{"num_hidden_layers": 11, "hidden_size": 128, "num_attention_heads": 2, "num_key_value_heads": 2, "head_dim": 64, "intermediate_size": 704, "vocab_size": 8192, "hidden_act": "swiglu", "norm": "rmsnorm", "norm_place": "out", "norm_eps": 1e-06, "positions": "rope", "rope_theta": 10000.0, "rope_fraction": 1.0, "qk_norm": true, "attn_scale": 0.125, "bias": "none", "tie_word_embeddings": false, "parallel_block": false, "init": "uniform", "init_std_qkv": 0.0589, "init_std_o": 0.0732, "init_std_up": 0.0843, "init_std_down": 0.0843, "optimizer": "muon_hyperball", "learning_rate": 0.00598, "beta1": 0.95, "weight_decay": 0.0, "lr_head": 0.00798, "max_grad_norm": 0.5, "warmup_steps": 50, "schedule": "wsd", "decay_fraction": 1.0, "decay_shape": "linear", "final_lr_fraction": 0.0, "batch_tokens": [16384, 32768], "max_seq_len": 1024, "doc_mask": true, "train_tokens": 373800000, "max_steps": 16245, "dataset": "wikipedia_en"}
Each number is 128 + 32 x the weight over its row's rms, rounded and kept within 0 to 255. Layers, rows and columns count from 0. The size above them is the row's rms in percent of the matrix's.

# layer 8 attention value, 128x128, rms 0.0591, rows 0-53, columns 0-127
size [ 72  80  93  78  79  72  74  94  97  79  85  80  69  76  82  71  74  74  83  81  85  99  68  75  79  76  80  81  84  76  80  86  73  78  73  82  74  73  81  72  74  77  85  72  77  85  99  69  90  85  79 104  74  80]
[[ 98 101 171 112 151 119 104 107 142  87 115  83  74 127 101 147 165  77 102 107 211 126 114 133 157 123  98 152 175 117 141  96 142 172 142 146 117 148 147 163 186 187  77 139  55 149  80 149 149 165 113 185 138 163 114 175 132  83 186 154 139 119 106 129 120 105  90 103 156  78 170 136 122 132 182 125  96 130 157 118 145 149 103  95 127 130  92 169 101 141  77  99 142  83 117  99 108  60 123 102 192 176  62  77 149 155 122 132 112 142 164 130 132 133 109 159 122 116  98 206 127 137 108 124  87 109 171 113]
 [128  85 147 138  83 119 142 103  72 105 147 125 133 157 113  78  63 157 162 154 106 135 147 174 117 107 141 132 110 104  71 138 134 133 160  53 120 106 137 104  91 168 138  97 175 160 116 130 163  88 151 154  71 108 126 149 100 136 123 164 164 130 120 137 151 141 130  72 107 167 177 169 133  78 125 106 167  37 126 162 140  92 172 102 164 150 120 150 196 144 155 160  89 175 129  85 112 120 128 184 101  85 175 155  82 108 147 134 189 112  76  97 132  83 116 128 116 111 100 107 118  71 103 110  54 140 141 148]
 [141 138 111 110 121 170 112 139 186 141  70 114 102 108 148 186 127 114 149 127 133 152 150 133 146  94 130  84 183 102 163  71 128 140 129 186  48  89  97 121 161 120  70  60  59 118 140 108 135 122 106 110  69 119 120 123 140  69  83 115 120 126  50 174 137 113 144 102 138 123 170  95 104 132 148 120 101 115 137 147 173 154  80 117 127 117 140 132  88 151  79  91 135  55 119 134 112 154  81  78 128 162 105  98 175 145 136 100  86 104 148 195 167 127 117 148 115 114 136 121  80 105  84 114 120  92  68  79]
 [111 127 117 134  94 159 120 120  90  88  82  92  63  51  96 118 157 154 127 146 154 115 201 102 140  86 131  96 123 171  98 177 187 128 161 134 111 122 101 103 174 215 158 163 184 113 139 128 113 152 205 134 102 125 157  88  90 105  93 114  74  98 146  99 130 110 106 186  99  88  66 118 125 148 100 122 129 133 150 133 156 126 168 137 158 140  68 132 155 125 131 104 116 125 109 147 110 117 123  77  98  89 170 171 205 135 123 125  73 124 187 123 162 116 115 173  88 116 132 131 149 144 155 107 100 168 119 165]
 [118 135 175 132 150 133 146  96  84 117 115  78 190 158 101 108 148 115 131 206  88  87 166 162 123 145 128 120 134  96 163 135 143 129 173 153 128 135 103  99 191 125 117 104 131 181 134 132 149  93 177 169 138 122 130 143  86 181 136 112 169  99 141 124  99 161 118 170 127 153  98 127 139 107 107 136 162 138 127  77 120 117 117 119 179  98  93 133 153 154 184  87 128 156  61  53 139 109 155 234 119  97 135 141  75 101 155 138 142 121 152  95 125 140 167 178 137 124  92  68 132 165 125 199  80 101 102 188]
 [105 129 120 121 115  90 137  35 123 160 126 120 102 140 111 156 141 113 205 116 170 157 145 116  87 157  57 105  79 112  95 150 127 115  93  78 113 140 141 156 141 149 115  74 117 161 119  95 110 115  76  95 140 139 152 126 111 107 135  82 176  92 143  94  87 179 155 138 174 204 142 125 129 171  58 137 142 101 127 152 149  77 121 112 143 123 163 114 154 143 149  98  80 158 126  80 122 175 114 129 143 100 175 120  77 105 179  73 156 148 120 130 149 131 142 190 113 135 137 121 122 153 162 220 175 127  78 161]
 [170 102 156 101 136 132 110 134 138 139 166 109 115 140 104 156 125  91  90 148 105 102 145 155 122  87 165 125 106  93  97 159  95 177  97 110 151 171 122 117  96  88 165 112 143 123 114 112 194 122 113 128 138 137 147  69 105  83 112  94 107 155 161 130 140 151 102 192  93 187  87 166 142 125 155  66 139 111 181 143 138  79  79 105  65 141  88 107  68 150 149 109 114 152 128  74 166 141  56 125 137 158 123 112 172 172 116 188 178 139 130 185 102 169 108 136 171 121 105 122 149  78  22 117 111 117 131 107]
 [160  72  97 135 112 117 145 128  75 115 133 161 111 123 137 118  55 148 149 129  93 131 175 140 109 158 118 165  94 132 119 111 124 143 142  74 133 132 153 156 132 102 128 141 138 162 143  91 129  87 161  73 219 156 178 109  81 108 132  44 117 145 164  74 145 124 137  86 132 163  67 180 160  99 128 186  71 103 136 143 125  72 187 160 169 136 104 112 130 140 129  87 134 173 126 135 149 162  96 194 145  63 170 187 104 108 143 148 147 185 147  88 123 124 128 105 106 102 124 136 129 121 159 157 126  91  78 160]
 [136  90 128 177 117 136 143 123  90 103 156 140 131 174 113 108 116 140 122 195  56 168 125 139 136 128  77 137  83 131 127  90 130 149  97 120 147 126 170 116 109  96 157 103 140 138 167 135 167  90 171 145 137 102 159 151 138 113 123  90 162 154 162 120 134 159 162 161 136 114  67 111 182  58  85 158 143  86 129 113  82 124 182 135 167 101 156  52 148 104 163 125 124 157 174 121 134  86 179 161 137  58 135 151  83 110 130 138 178 152  99  88  67  99 176 147 180 143 115  63 135 144 148 155 158  71 160 181]
 [119 154  79 123 122 130 102 149 160 121 234 150 106  86 139 125 147 142 167  79 131  94 114 104 134 156 136 154  93 150 101 109 170 157 124 105 128 129 136 115 112 122 132  98 147 177 114 139 112 137 115 137  49 208 163 122 142 128 133 189 119 113  55 102 138  92 140 146 124 132 130 142 142 106 134 114 118 112 111 144 124 127  66 158 173 157 100 112  61 181 131 144 119 145 167  86 120 175 123  88 180 141 153 197 123 133 117 112 126 211 177 138 113 173 142 177 142  56 127 157 174 142 206  99 104  95 109 133]
 [ 55 145 117  94  67  97 119 144 123 111 111  67 118 105 121  94 118  96  69  94  61  88 123 145 127 121 154 122 120  79  91  80 142 131 110 165 146 100 107 124 158 132  98 112 152 129 138 160 160 109  90 135 135 141 119 195 120  83 107 141 134 149 128 111 194 130  88 113  80 202 118 149 126 149 126 119 106 144  80  92 131 104 113 178 113 110 116 177  74 134 131 120 139 112 108  84 126  94 106 124 144 180 100 107 139 159  59 118 175  37 165 133 173  92 180 130  90 135 176 119 106 154 115 188 148 115 198 124]
 [129 115 169 104 145 127 157 102  95 119 120 146 144 130 124 176  92 160 168  73  85 160 143 110 120 102 148 119 147  99 139 161 153 123 116 112  93 155  90  77 132 116 140  63 164 114  93 110  98 110 180 114  95  92 188 105 120 136 135 114 158 107 226  48 107  59 126  96 149 212 106 148 125 107 120  98 136 157 160 111  85  80 142  85 117  91 124 105 126  86  86 130 113 106 166  74 179 187 153  92  90 127 110 196 103 166 126 159 145 180  92 135 155 130 115 113  79 142 167 112 156 141 171 134 114 141 144 114]
 [173 144  49 145 101 136 110 101  92 127 119 162 213 141 124  63 126 177 145  99 163 141  92 133 161 127  95 132 150 140 107 117  73 112 185 141 119 112 139 119 125 124 166 153 105 148 155 189 159 126 115 167 141  91  92 129 131 147 126  64 134 144 182  58 144 146 190 104 174 105 138 135  48 125 106 142 105 165 123 119  55 128  67 153 159  84  94 104 107  78  97  88 135 158  94 101  89  97 125 123 171 138 105  97  99 117 117 112 146 114 152 108 103 140  33 148 155 108 152 106 127 131 149 122 165 111 157 123]
 [158 109 123 163 132 108  80  75 136  70 128 142 164 158 172 174 124 197 163 172 113 116  81 105 115 156 114 114  99 171 142 135 121 115 189 104 133 128 126  83 140 102 180 106 158 158 116 128 102 162 144 119 171 134 162 163 179 118 113  80 114 120 110 109 162 169 182  95  82 153 101 150 174 121  86  86 126 117 143  95 152  73 174 134 175 105 119 110 168 141 131 148  98 173 131 105  50 124 119 130 147  81 162 220 108  90 144  99 141 145 125  99 116 129  95 107 117  65  81  74 106  77 166  96 124 129 139 169]
 [118 153 110  88  90 162 105 119 165 130 106 100 148 105 115 145 163 139 158  59 130 131 120  77  98 113 184 132 108 131 143 126 198 115 109 111  63 144  98 150 166 116 155  85 123 112 140 164  76 131  38 180 126 172 144  97 182 147 115 118 137 153 127 140 165 131 125 121  75  86 145 151  93 113 220 118 139 136 122 205 133  98 115 130  92 149 159 188 106 126 135 127 110  84 167 126 184 148  94  85 120 159 141 143  91 130 129 143  72  98 169 116 157 123 186 150  79 139  85 174 104  81 159 108 120 111  95  94]
 [165  96 171 171 137  49  84 142  81 110  98  83 146 116 145 126  95  81  78 153 128 135 135 129 111 126 169 138  99  99 100 122 133 112 185 172 120 130  97 161 137  47  89 100 156 148  97 133 197  98 125 128 107 220 129 158 128 166  95 111  51 106  90 118 118 145 130 151 166 113 185 118 149 129  97  94 116 139 105 150 125  80 124 182  92 185 163 140 105  90 165 137 143  79 139 167 141 166 136 152 151 133 126 109 147  99  54 129 181 131 175 112 134  94 163  99 143  97 137  86 160 135 135 101 158 109 103 147]
 [118  99  83 151 102 116 204 141 114 155 147 159 108 130 148 108 102 136  69 109 104 103 194  79 162 151 172 119 145 108 175 178 139  86  83 101 119 117 143 133 158  93 150 116 121 136 116  68 135  85 127 157 144 121  97 160  97 137 129  29  98 114 136 150 141 146 138 126 119 117  95  81 119 122 143 132 127 157 159 159 206 174 103 164 131 153 131 200 112  95  43 108 157 144 124 167 129 188 138 112 189 154 120  66 131 105 127 104  58 174 107 120 156  99  66 161 130 135 130 110  98 113 125 116 158 131 100 101]
 [116 146 121 163 158 158  94 100 174 129 121 113 169  86  72  94 111 181 107 199 133 154 144 148  94 124 149 172 148 125 228 103 125 141 142 154  78 121 135 177 146 163 107 130  88 117 139  93 182  73 104  88 108 115 130 148  94 147 158  89 128  93  56  81  79 146 105 134 193 225 131 137 138 121 143 121 130 103 106 143 149 136 120 136 129 134  96  83 121 163 137 113 174 129 138 135 185 116 138 114  92  72 133  95  73 145 142 117 113 128 139 130 122 134 208 117 113 152 169 132 163 157 126 134 122  89 188  80]
 [ 99 118  73 115 132 137 145 131 107 143 200  38 112 152 156 135 120 147 222  99 100 116 139 162  99  95 179 201 152 118 132 128  79 130 162 140 115 129 106 135  78 144 124 105 115 121 107 147 136 208 112 132 132 151 119 115 121 100 139  83 141 156 154  86 114 145  86 124 125 116  98 103  96 170 107 134 170 174  38 145 128  88 163 186 139 116 136 112  84 137 104  97  88 105 130 182 159  92  95 116  94 172 102 153 136  65 111 120  90  80 150 170 150 118 123 141 157 155 140 160 132  95 147  88  63 155 107 118]
 [108  81 156 153 127 161 184 130 105 139 150 200 160 165 133 113 149 115 184 121 113 169 174  63  93 103 117 203 100 163 134 108  87 104 159 138 121 115 109 108 130 104 123 168  94 102 167  92 129 115 123 104 126 183 150 129 103 180 116  66 146 151 173 103 200 153 151 137 100 145 128 144  94 169 118 203 120 133 156  80 167  99 152 166 207 116 137 106 117 120 121 114  95 148 153 164 167 107  84 178  90  85  85 181  68 132 145 143 166 134 110 111  85 104 128 139 149 131 100 104 183 109  96 151 139 148 130 102]
 [172 137 134 183  95  94 128 142 149 151 114 107  59  77 140 157 109 129 221 137 169 130 170  88 126 136  93  53  94 123 150 120 155 185  69 141 110 123 115 144 106 153 150 183 109 168 101 152 148 123 109 140 122 155 144 183 149  92 138 166 120 144 145 132 130 131 130  82 156  97 201  95 104 119 167 163 183 167 122 206 143 117 127  93 126 132 122 128  82 192 100 110 147 127 150 146  73 154 173  70 129 152 133 155 150 132 122  90  93 118 142 181 159 127  84 171 173 108 127 120  95 133 125  65  91 139 108 145]
 [104 171 172 164 157 130 148  69 170 128 164 148 110 124 139  97 140 150  57 193 158  46 127 141 128 128 107  58 145 121 174 160 129 146 119 184 127 125 121 130 149 178  72 103 118 125 162 184 119 117  89 187  78  65 155 118 142 134 127 175 121 122 102 120  96 110 123 120 133 107 147 100 149 121 144 131 132 153 123 122 197 180 104 156 109 142 154 191  93 174 139 102 141 123 156 185 136 105  90  84 149 176 126  96 174 101  94  89 114 134 159 133 185 143 113 165 155 139 170 176 149 120 115 140  62 125 171 148]
 [161  95 207 136 129 149 116 190  98 112 115 141  93 172 113 121 110 153 118 115 169 144 141 101 161 116  83 175  97 163  29 103  62 121 110 103 121 169 131 190 185 107 162 115 101 125 155 181 144 134  83 119 138 114 119 112 130 130 160 121 148 109 103  94  68 171  65 115 117 128  84 127  88 112  85 105 161  91 143 160 163  93 109 137 167 128 171  88  94 102 143 109 126 103  83  79 159 122 101 122 156  65 137 127  88 157 118 115 106 132  86  92 111 135 155  56 115 118 121 127 186 102 158 172 169 113  93 138]
 [ 94 156 129 113 122 190 140 115 155 135 144 129 209  83 173 173 145 107 111 126 147 166 158 124  89  83 129 147 119 117 126 122 124  87 150 116 151 148 119 101 137 133  69 177 141 167 135 146 162 155 123 133 181 164 155 132 137  97 135 233 106 123 104 146 185  79 174 140 158 128 108  93 157 116 179 135 150 124 130 104 107 222  78 159 140 135 107 128 108 171 189 108 124 162 136  87 108 142  89 108 100 156 129  90 146 157 120 136  91  65 103 143 130 110  86 183 166 145 142 118 207  62 131 142 104  95 110 121]
 [141 138 167 102  92 117  95  98 160 126 145 115 138 135 159 160 177  96  86 160 167  99 123 168  77 116  71 132 132 105 156  89 113 132 103 116 134 125 159 136 131 119 155 141 138 206  90 164 143 122 117 155 148 138  98 118  76 122 129 127 195 115  47 145  93 121 129 138  98 132 193  86 108 130 221 107 129 151 171 121  94 140 109 101 130 103 196 129  99  83  66 142  86 128 125 127 143 117 150 151 168 150  94  52 166  96 117 115  96 122 133 215  95 103  94 145 108 171 165 161  85 119  74 110 115 152 161 102]
 [164 147 119 107  91 125 115 141 136 198 160 133 150 126 152 152 123  97 120 122  97 162 203 106 107 125 192 132  99 126 156 139 107 144 186 131  97 113 121 151 105 156 118 104  89 177 146 158 126  84 111 109  63 117  73  88 125  96 108 142 116 100 106 103 120  86 189 165  74 204  96  84 132 145 114  77 149 140  74 128 117 165 154 123  68 156 115 149 176 168 120 108 167  86 179 119 106 205 137  98 104 162 158  76 144 150 101 146 107 115 112 151 165 156 143 108 159 108  86 193  79 135 112 100  93 131 157  90]
 [158 114 122 131  91 144  99 159 143 118 151 134 141 182 171 103 106 129 131 147  97 115 103 130 131  96  70 163 102 120 161 123 103 162 117 149 150 200 129 119 104 137 172 127 152 151 125 129 165 135 147 122 150  95 149 122 154  80 132 171 137 178 127 137  74 104  77 163 112  92 159 166 107 134 127 107 139 146 159  91 208 149 167 134 141 118  96  81 192  85  96  98 141 125 139  84 177 105  53 192 122 109 168  90 155 172 163 155 182 182 107  99  86 127 142 170 171 140 155  87 134 109  78 194 122 139 192 179]
 [111 161  87 116 165 191  66 104 111 118  93 112 102 131 121 180 171 144  29 146  97 126 145 146 131 162 185 152 113  96 132 100 121 123  70 129 104 152 142 141 100 143 114 103 124 122 114 132 171 125  90 156  71 158 133 141 104 110 123 179 144 113  99 109 144  86 125 121  73 103  80 127 166 146 121 138 181 129 216 188 168 122  37 155 147  80 148 124 108 162  84 158 217 110 128 131 141  91 132 110 121 180 106 141 136 124 126 115  93 115 117 127 119 146 115 160 130  94 168 140 130  82 119 151 126 113  52 144]
 [170 101 184 156 150  93 127 140  72 122 182 160 103 152 165  93 106 116  95 183  82 131 130 125  74 120  54 136  91  70 151 109 133 142 107 132 182 166  87 173 132 125 128 155 147  88 125 119 107 122 158 108 182 131 133 182  91 104  97 136 180 122 148 138 141  88 112 112 119  96 127 113 109 165  91  95  57 121 139  92  47  70 142 152 155 122  97 111 158 128 228 166 132 155 108  97 137 122 163 172 126  80  96 127  71 130 102 139 156 165 135  68 105 132 137 141 118 119  92  84 137 145 130 159 149 107 126  94]
 [161 136 148 126 149 117 122 106 138 107  99 207 122 200 144 161 130 111 122  85 108  84 185 104 126 171 162 164 219 112 195 182 172 119 160  99 125 131 158 167 108 196 151 181 130 142  94 115 107  89 116  76 105  97 171 142 128 113  94 110 128  94 110 121  89 140 110 117 120 114  84 140 145 103  92 145 140  91  95 105 109 120 164 109 158  58 148 130 121  78 123 143 157 182 112 161  72 172  54 145  92 137 139 122 108 126 121 132 140 126 127  95 149 141 146 206 127  98 109 150  94 169 147  75 166 101 127 100]
 [133 103 124 157  81 120 114 153 132 129  91 171 125 150 112  88  68 136 173  94 104 109 202 115 117 129 144 113 147 223 121 190 138 123 185 111 154 113 151 103 101 146  68 122 111 167  99 108 108  87  91 121 147 186 110 178 127 118 136  91 120 157  64 107  65 131 115 100 166  88  83 175 140 154  97 156 153 150 126 183 183  97 141 149 155 116 118 133 147 114 150 181 135 175 123 129 145 159 127 157 164 113 128 160  48 124 163 116 130 189  91 142 143  99 111 176 208 139 133 136 131 149 168 127 104  89 140 137]
 [117 161  89 110  85 147 130 126 170 129 150 102 132  72  98  87 167 128 148 161 152 126 140 171 113 141 106 105 127  29 180  73 112 150 121 144  61 121 154 114 183 182 126 118 106 115 152 137  97 133 100 135  74 127 111 126 148 100  87 195 109 128  86 147  72 145 102 123 165 120 152 156 137 152 142 135 126 172 146 158 149 147 110 170  54 164  79 172 134 193 100 129 106  96 141 131 130 115 122 101 128 160  82  56 105 128 142 173 132  57 132 171 170 157  83 162 133 135 107 130 152  98  85 104 185 101 149 114]
 [121  98 133 150 126  50 111 180 136  85 164 150 115 163  78  99 135  68 131 137 153 191 133 125 112 121 122 123 108 158 141 135 100 179  89 156 156 179 145 152 125 131  45 106 181 149 150 142  74 137 113 125 137  91 134 152  52 138 122 140 155 138  96 147 141 159 111 211 119 152 201 177 119  80 112  99 122 169 116  95 197 143  87 109 149 115 136 116 138 141 123 165 122 170 105 100 101 154 114 173 105 116 111  83 118 126 131 146 185  87 134 116 106 139 155 133 149 127 154 212 137 119  57 162 105  81 136 146]
 [157 117 197 143 128 126 186 101 103  95  99 144 131 156 102 109 125 127 154 175 151 161 144 101 103 114 107 172 119  76 141 148 183 131 152  93 113 128 161 140 142  87  91 100 129 118 125 108 136 126 139  75 133 119  77 129  77 163 124 169 136 171 173 142 170 209  78 169 171 107 101 183 146 164 106 131 109 110 138 177 124 143 141 111 150 135 136 126 139  79 103 132 124 155 105  98 108 153 121 230 155  97 111 160  73 111 137 147 177 205 117  66 105 105 200 123 125 109 178  73 152 154 136 142 101 166 129 165]
 [133 124 105  85  98  74 101 221 117  92 189 149 150  81  98 121 105 101 133 150 130 130 146 112  94 104 174 151 100 140 158 154 118 142 183 140 152  84 157 134 121 196 161  90 126 102 100  75 124 144 132 141 110 143 123  98 120 135 184  64 135 200 123 130 144 109 153 118 151 153  84 145 144 144 138 131 127 142 119 124  76  93  86  99  92 182 110 155 152 198 131 143 108 159 140 133  90 147  76 115 135 133 203 197 151 129  73  68 134 215 140 139 182 135 153 160  98 100 141  91 132 136 114 113 141 150 114 124]
 [ 88 189 122 151  68 163 115 131  93 193 209  80  98 125  62 114 163 146  86 131 182 128 158 109 137 162 133 162 118 147 158 120 205 115 148 125 126 121 101 125 129 180  86 101 101 125 108 151  96 139  48 101 121 132 107 106 138 101 161 118 146 111 129 178 144  51 124  92 114  71 123  95 144 126 159 120 104 136 110 163 154 100 107 120 106 150  88 116 121 126 157 138 159  89  97 156 146 141 153  77 157 157 156 159 210 111 122  80 170  73 188 174 105 159 143 147  96 104 111 122 112 142 172  98 139 135 116 105]
 [ 89 124 156 134 130 131 168 118  97 150 116 128  93 157 145 101  84 151 122  65 119 190 154 153  83 108 168 131 155 173 133 156 139 169 131 101 140  92 185 173  42  72 170 128  89 111 115  88  73 117  91 138 170 132 127 132 122  75 173 132 103 125 160 100 117 144 132 130 115 150 102 147 167 112 128  98 112 146 102 126  53 100 114 222 133  97 121 118 133 113 106 154 105  86  99  91 135 103 130 112  73 133 129 153 147  51 160 144 217 191 161 107 117 149  96 139  97 102 102 145 164 130 123 166 130 140 180 133]
 [163 142 106 159  74 107 169 102 149 152 132 159 131 136 122 166 133  88 137 130 151 142  77 147  97 122 132 121 110 115 133 166 160 155 226 130  78 122 142 105 176  87  71 112 113 107 106 113 105 194 105 147 115 170 108 106 134 127  88 118  91  81 148 176 102  71  81  89 145 113 131 116 134  97 199  84 102 145 126 130  95 136 174  60 142 138 165 134 131 160 115 114 173 132 175  63 105 170 120 129 109 135 179 117 196 149 136 137 174  84 189 130 158  95 114 155 103 133 127 139 200 121 135 116 114 165 133  59]
 [112 120 155 156 102 130 200 202 160 127 129 106  65  96 187 142 122 144  61 186  87 111 135  99 138 134 143 152  83 134 117 158 102 131  87 161 133 111 132 146 131 129 103  96 150 140 136  99 192 172 123 144 158 140 157 139  86 122 151 126  79 143 157  68 188  77 144 109 132  87 126 178 132 163 106 125 135 133  95 181 145 115 173  85 166 120 130 139 147 113 147  86 112  97 110  87 145 158  89 142  71 131 128 189 123  79 149  87 110 132 129  34  91 110  37 120 145 157 126 111 125 124 112 107  90  86 124 134]
 [110 130 141 116 164 135 117  76  97 143 137 157 179 155 112  89 116  64 131 160 104 111  52 119 138 108 140  98 135 139 133 180 157 141 146 126 156 161 117 138 123 146 150  88 166 100 191 131 160  98 139 136 142 126 141 156  79  86  49 101 127 112 132 171 152 195 118 169 142 137 127 186 161 136 138 169 113 149 108  66  91 154 106 141 173 111 165 111  42  77 115 131 112 161  86 142  79 149 133 167 121 116 183 133  84 133 109  62 133 163 144  41 124 154 122 113 122 124 165 140 157  61 118 150 148 170 168 128]
 [ 96  98 146 118  92 117 131 104  82 120 142 125  97 164 125 196 129 144  93 101 140 104 137 116  99 133 116 181  89 173 159 179 160 125 135 132  37 158 135 144 132  89 145  95 129 134 128  88 110 131 122 122 135 110 147  75  71 141 157 144  77 164  70 105 121 139 122  82 111 130 134 143 119  82 123 140 146 118 142 169 157  34 139 184 105 105 156 162  85  91 111  65 111 136 130  69 122  53 154 176  65 123 148  86 132  98 156 195 126 126 127 154 113 149 191 123 161 107 153 111 140 149 156 141  95 164 143  64]
 [163 129 173 158 134 111 135 141 146 131 114 139 101 103 118 152  94 161 108 126  73 118 184 159 154 138 138  87 120  89 102 127 218  64 192 100 114 141 142 111 120 123  86 109 136 109 156 141 136 104  97 185 142 100 114 160 155 162 117 129 110 125 108 146 139 115  63  75 116  95 161 110  43  82 100 165 172 180  63 135 149 121 101 132 181  59  97 114 191  73 141  85 117 119 167  71 108 146 113 108 138 165 165 132 127 106 153 159 106  92  89  86 108 111 157 187 147 136  64 128 142 113 154 131 143 145 134 110]
 [138 151  63 104 171 122 106  79 166 118 131 113  94 143 148 124 135 121 161 113 134 138 154 126 137 126 153 121 155 127 122 155 126 153  89 127 103  96 166 157 119 178  62 124  90 175 108 107 151 122 112 164  82 133  95  93 154  99 155 160 155 114  98 115 176  95 103 144 188  98 181  93 122 156 151 132  92 192 153 140 136 165  50 120  79 172 131 207 123  94 163  82 122 114 164 164 130  92 130  69 124 133 118  85 150 146 129 125  19 116 149 170 161 129 161 156  81 149 146 184 153 120 112  90  78 160  98 131]
 [ 38  88 133 158 127  90  74 148 137 114 134 101 155 130 145 100 125  76 165 148 112  66 122 141 145 125 157 158 127 102 157 123  93  99 165 118 138 135 159  96 137 168 131 125 165 171 107 102 125 149  79  87 105 165  99 138 147 115  91 134 112 139 149 173 164 175 121 155 200 194 156  60  71 143 114  96 135 103 185 128 113  97 170  77 111 131 191 157 106  95 105  95 119 113 127 168 111 151 158 144  52 167 198 103  79 115  91 121 109 152 113 163 104 121  82 131 142  87  75 146 132 141 115 128  80 105 101 114]
 [139 138 169 140  91 175 157 105 175 138 115 125 148 171 173 146 146 134 124 109 107 120 102 171 112 102 196 169 147 140 169 152 101 135 130 110 121 142 155 159  93 158 206 130 125  95 118  88 157 161 112 159 129 107  84 169 178 108  74 136 129 162 131 123 122 111 112 163 117 101 100 122 111 128  97 194 110  67 159 166 106 105 102  97 134 102 181 141 126 100  81 149  82 201 100  96 102 113 188 113 150 140 138  83 182 199 122 123 111 123 107 186 151 131 162  77 175 158 157 135  63  76  89 147 105 113 166  92]
 [111 130  77 166 132 134 185 153  79  90 176  83  98 157  88 163  92 162 105 155 128  91 117  99 159  97 113 115 135 168 130 151 132 153 139  87 108 116 175  95 104 137 128 103 133 151 113 153 150 110 118 131 164 146 133 154 110 156 115 108  74 178  90 117 153 140  59 192 141 165 188  82 134 142  66 141 137  70 191 115 117 139 150  87 137 170  97 116 144  88 143  92  76  95 128 138 112  67 117 132 173 119 130  87  99 164 110 165 171  80 181 128 136 109 118 148 134 162 201 120 140 112 131 117 196 180 134 186]
 [158 156 133 113 111 119 136 153 165 154 140  77 158 122 140 164 113 119  91  94 141 161  89 145 128 109  93 110 153  78 159 129 135 102  94 125 140 140  98  96 104 155 151 146 136 145 151 177  89 133  91 138 139 145  80 137 174 143 142 181  79 113  91 129 137  68 119 113 152 132 162  83 113 123 178 144 107 103 104 192 125 180  87  86  90 144 142 158  90 117 166 128 204 105 127 133 121  98 145  83 129 249  96  69 156 158 170  94 105 131 109 242 142 149 123 119 129 111 138 189 134 117  98  97 119 162 112 108]
 [ 68 165  74 134  95 122 126 114 146  99  99 100 110 119 127 136 104  80 126 125 126 107  75 148 182 105 121 140 114  80 118 116 130 173 121 119  99 108 111 158 124  91 124 147 139 183 133 191 130 105  71  87 103 108 107  99 166  55 106 175 176 138  75 133 120  69  81  99 100 160 117 105 113 122  77 119 102 107 113 145 125 135 113 159  86 106 125  95 158 132 122 143  34  92 132 183 109 121 207 121 160 164 183  72 134 106  85 145 141  83 175 103  92 127 155 126  98 158 175 159 147 138 103 138 103 195 138 159]
 [ 99 171  90 116  77 153 163 111 183 155 138 124 155 123 108 126 139  85 114 134 185 119  99 111 145 116 149 149 153 131 169 165  90 116 115 157 106 136 109 107  85 138 111 100 117 126 179 112 151 126  62 147 108 133 135 101 157  92 119 141 124  97  56 142  85 140 164 193 161 189 155  96 100  64 136 105 104 154 136  81 173 136  62 120  64 141 120 182 138 187 112 149  98  91 103 155 111 137 123  98 124 196 131 148 174 126 111 154  72 125 189 180 114 155  81 130 132 138 148 191 115 128 126  73  97 155 133  66]
 [133 181 136 106  84 132 137 154 164 166  78 106 133 141  79 160 178 165 150 133 170  68  98 141 157 132 132 139 113 149 138 142  97 129 118 141  99 118 144 111 184 146 116 158 128 136 113 156 160 173 144 110 102 149 119 162 169 104 102 125  78 110 166 181 106 148  95 107 153 130 116 125 142 179 144 119 114  95  67 141 137 165  68 122  75 123  65 159 119 151 117 176 104 192 172 125 123  97  89  76  87 117 172 111  85 151  82 134  50  96 125 182  94 137  86 166  90  66 116 192  79 165 150 148 161 145  97 133]
 [135  79 150 147 128 112 124 142 157  86 108  99 189 138 132 135 156 112  66 106  65 164 135 134 148 158 124 113 158 162 147  67  87  85 142 176 164 193 101 133 103  73 101 140 122 107 148 113 134 103 113  81 174 114  92 112  54 122 150  79 149 121  79 133 142 137 102 138 148  86 117 217 124 155 115  51 166  33  97 106 125  68 149 143 168 123 126 106 163  62 133 109  79 139 126 110 135  90 193 122 121 122  99 136 113 112 103 153 154 181 143 144 126 141  99 154 125 122 149 152 147 178 162 151 132 134 138 133]
 [118 155  76 115 119 119 132 111 170 135 138  88 129  45 129 174 145  97 134  88 203  91 133 124 104  88 159 112 126 133 142 111 121 144 141 149 102 125 112 146 159 191  74 115 106 153 144 175  99 125  55 134 100 159 154 117 112 123 122 169  99 136 118 141 123 102 166 117 109 113 135  91  55 149 158 117 127 136 114 148 104 163  62 118  73 137 154 174 108 155 132 156 146  70 160 124 121  79  94  31  99 174  93  35 160 113 162 154  72 140 144 171 128 129  95 122 154 132 101 168  72 159 149 112 125 151 113 108]
 [131  75 111 130 100 158 147 129 104 104  85 168 134 100 166 119  97 129 101 104  78  65 138 100 105 128 129 201  93 172  78 141 122 142 139 118  81 124 206 154 157 126  88 142  85 158 188 148 102 137 133 100  98 131 156 124  93 111 125 117 112 129 133 161 113  84  84 109 165 124  39 140 136  93 147 183 156 161 110 121  88 136 181 149  75 112 153 144 147  98 142  99 118 145 100 123 170 108 138 140  75  80  97 158 181 133 142  50  78 129 138 121 106  93  77 159 116 184  74  91 157 147 112 128  94 131 179 119]
 [135 149 139 122 109  87 106 201 129 127  83 118 147 157 139 127 144 166 117 149 112 114 125  82 171 172 110 157 137 135 110 138 143  94 142 142 159 132 148 112 123 129 118 120 147 107  58  66  91  95 177 141 118  76 141 107  87  77 115  90 166  96 106 135  69 147 181  54 168  91  95 176 174 114 151 143 144 141 164  80 173  58 102 185 175 138 106 103 149  87 165 119  43 142 129 123 161 132  98 155 136  82 116 135 126 116 189 191 159  82 130 104 187 133 140 134 134 142 125  80 178 110 139 140 103 140 102 110]]